Weights of a small transformer language model.
Size: 4 heads of 64, vocabulary 1024.
Each number is 500 + 25 x the weight over the matrix's rms, rounded and kept within 0 to 999. Layers, rows and columns count from 0. Numbers have three digits each.

# layer 4 MLP down, 256x704, rms 0.0778, rows 214-255, columns 448-511
489506524545481480494489543504515480505521466463476482496516514523531484512479514502472478495482476488473492470489540497546478507515503561488519472500495452537508535507514488525464501485506498
500511485518485495503534485516523515479513473582487425474495506519494508488481469507561506488461469471492500501474532472470528497520470491476465481487486513504497498479471492463496510506491534
482525537483500537446525537508513529511476495505501480508499452476451503490498505497478481459510482507539526499486491535456544513522497547474514478494477498519522530491559490497493500508476477
498467508509506474494531470493513532544467505507531498517504521539514492497482477482494516511457480477542540479470501479513506471502489487519437442506507494493476463493543493476486527484495483
408577448505516520488497503488480529533524494502491504552473490467479472527472489498514534500490497490515485472484502517468500498548455509526491528500464486475494515522426516513546473504502475
499479495512499537503495461488525530543511466441518498462462517477472483471500515498492496500561536505463501535501492498512535462513524485482477501492476505471517500439511525464518552517490502
494517482472506510452460489486519465499499477494493569530479521462471512446519512529508478533507491510466515535554500509475482485480485509467509529521482504549504475466493519469518509480533473
501492506475514527473497483485490513530500495507466517479466534527506478533474496509487522460518505455510491491503471480487516512506472529454497509504480487507505503512454466484476487469485533
465514535500492428497505527501470525496504481491478474482523510518506463547515503509509515481501539501467505486490436487535500441496461521530461486486458490529467488515503527525501541480542539
544489470494463493458450509528512502521489518477533536483496524514496479481498466505516480504506540526463488479478508529498523469505525495485508510584507512460507475500441507513489518506480530
482528495506495501500434483544433434476494485518518463491498525513482501468485535493475492545556480562481506508506446462493489488489488479521518484512504490511523505479539540486465544468512473
468497482477483524531519471499465498511533500527476476486513518515511508484487455504515516492493465498527523487445490504502505486501461520488520500481519505525507538481497556454545480488467503
520523467449501489488500528513507486471513481551467509469525542487484512471469480514480524472506486470501494536513521521470518551470488484523483471509550456504525522503461501535527497498478489
495495460481477505486508467474478482527534508520474481472513491536517464506468503489481511471529524490521516506508495476497432544538513505521489486474532498534455548498480493457480492454475472
537465449537508512481521497461495483555516519540510519527485512488498477520481465542528511547466498504515522505458485496504524467502509483484501513539498505438554482501502530490513450500518481
480539488527509468529508460474510513502425504499566524516527504480479502486483518463459522536516514482478494514543507526541504548473505558490483468476539488497454486479485502477442505528461524
529502532527485471505501515497520527503508493561495497482495519477521494512475533486499501501482498506551489433508482533493500520484528503499527460484465500526449509502510509447538526487541496
480487532514509475447536558473470475504482480502494474467504470502490529501466496493538495499529477531522517449473486481467506451514520505493525495505485520449527515516454494469510492551444509
491488459513510451501519489473513464527464507481516467524510481521499504518479471526487519503473520458471477496485516504447530469508521536494481486552494494474511503517474517479486463487473537
510502495512503461551520492465489525529518476517494524498500542515529472485481508477516508492493504499515467527484506500492467461445449496521500497455516496520490539510518460460528475490505543
531484515518462499512501469537484509509539462514503533463479496501488540513516495481538535482478521513496496498498511505517503466440522486550465504493491479486541495471501511469498505493464517
523524515520468530509517454533519454532537474511554480500515494501484491519502510484528470467493468519511537492483482487518512495494486489465460457519486483468522483475505503518534547464475479
457483500507497485474520508541523521494468477506496503489496476513499532466525527531520497513512484501482506482502464440489543522532483506427493574455522518442444490511487533549492504460513489
446476513495510522468486487499491502502503472486547420496436428516542483508521494504471489506488452542488517484479487530519549532490497522546478495493487528517504533504533519487472530537557470
517466476508523514465471509477494510496470516492516468541454501521488505462462522542522511533531473483504486533471536492502483481515510481518532488490545525482513478462495474543509470478527458
531521507494506462493504530506496499485522490501499524494474490498488543488509497507500519488524510535525444486510479504504483482491455541508475527552487511491471475514486466532505519482492552
471544453480496497464496474513537464494495522531520491473505529505448504483489523501493499478494493434508530490448500468520523474480511428512496489490535522444534528520509482529505509489496522
473479489553483500470517501521530509540504498545541480459455484450536483468481470503484523480480503531457536511496492542469464466547519511473512531499479530534547483511514456542497513511477498
469473487481535518475484488484487466515507518473477526520475504527506523472523523502478535517521505525532500473533470501513500472501504490481462522510500514495519489503553544507468503477487512
454522520435463505515526509516473457559487516495507499505548520451468484484470506479486504483503532495493507486474483534530511486520518492476498551558478494505496511485523510481515497489456437
519469449503514553501496504509526505534515481510466496524468502540506532495478475524467472528486485477469518501477471503544498489522533497475511492545522520499529445459490512503515471477484502
503471478473480505526456468567516519498493502510498478493438533498541535490482525473502503500502468507505510508482528513471495512533497508468470491528477510494524491520517502489518534500494504
516519484495484488517554544527518455491483523501502518487508518472490489455509480524518494521526477483489542485519491535504503524544498496478521519508475516487495503478516504502538486489476449
490530514463495505525462469476518507506473465472469529525519519517509499510496519501466500525528514477470463522476479475508550492502490511488498471504497516480495502503504497474506480504517475
490504515514495546574522520469471487485508485469550523482539539497490506508472498537512507485524516489499534532538532443524545470498468489499500492486446504481512505450493455463528492532457517
547475487497464491504473477489538517510482484468511477534525492471495485470512529487471516486465542505532519550538458515488498554500514459468531491519480493496507517569521514471482466484500490
534560487510539513517517472532493490545521495494496519509464526515462473503506471484477511492535490527556530565495490521544462467494469499521443566534439498541524515456493520483480537527504506
519463510492477517482519516499473490533481537496482519500525530468493504473523513442535507503490491461484486489478520494496473523519462410496496503512549506464543444524553496498518484501485460
494523535464506543539483495503465495509521534481472523526479449481503486499559502492540475527528460439508482541510514485539473493497492507483532555487564525481482462489506555486504500517512539
512507487493527493466510485485570481477503517506484477483475492538466488534514478528536481503544528537498548512481531499454472485478535487484492530542489546515512510465486479488490518506541515
517491501471507505508489516506525548469507479490519517501504503497469488507544515519509494541527476536466528526476495505449482475518522523455489489525516498490554504468531521436521482503493471
463506510464531491489493536512481506450503478506532490546487527532494506524506516464509514490531519522502450482464487519510475485484510487498471522491517466512512524497484469504520465494482496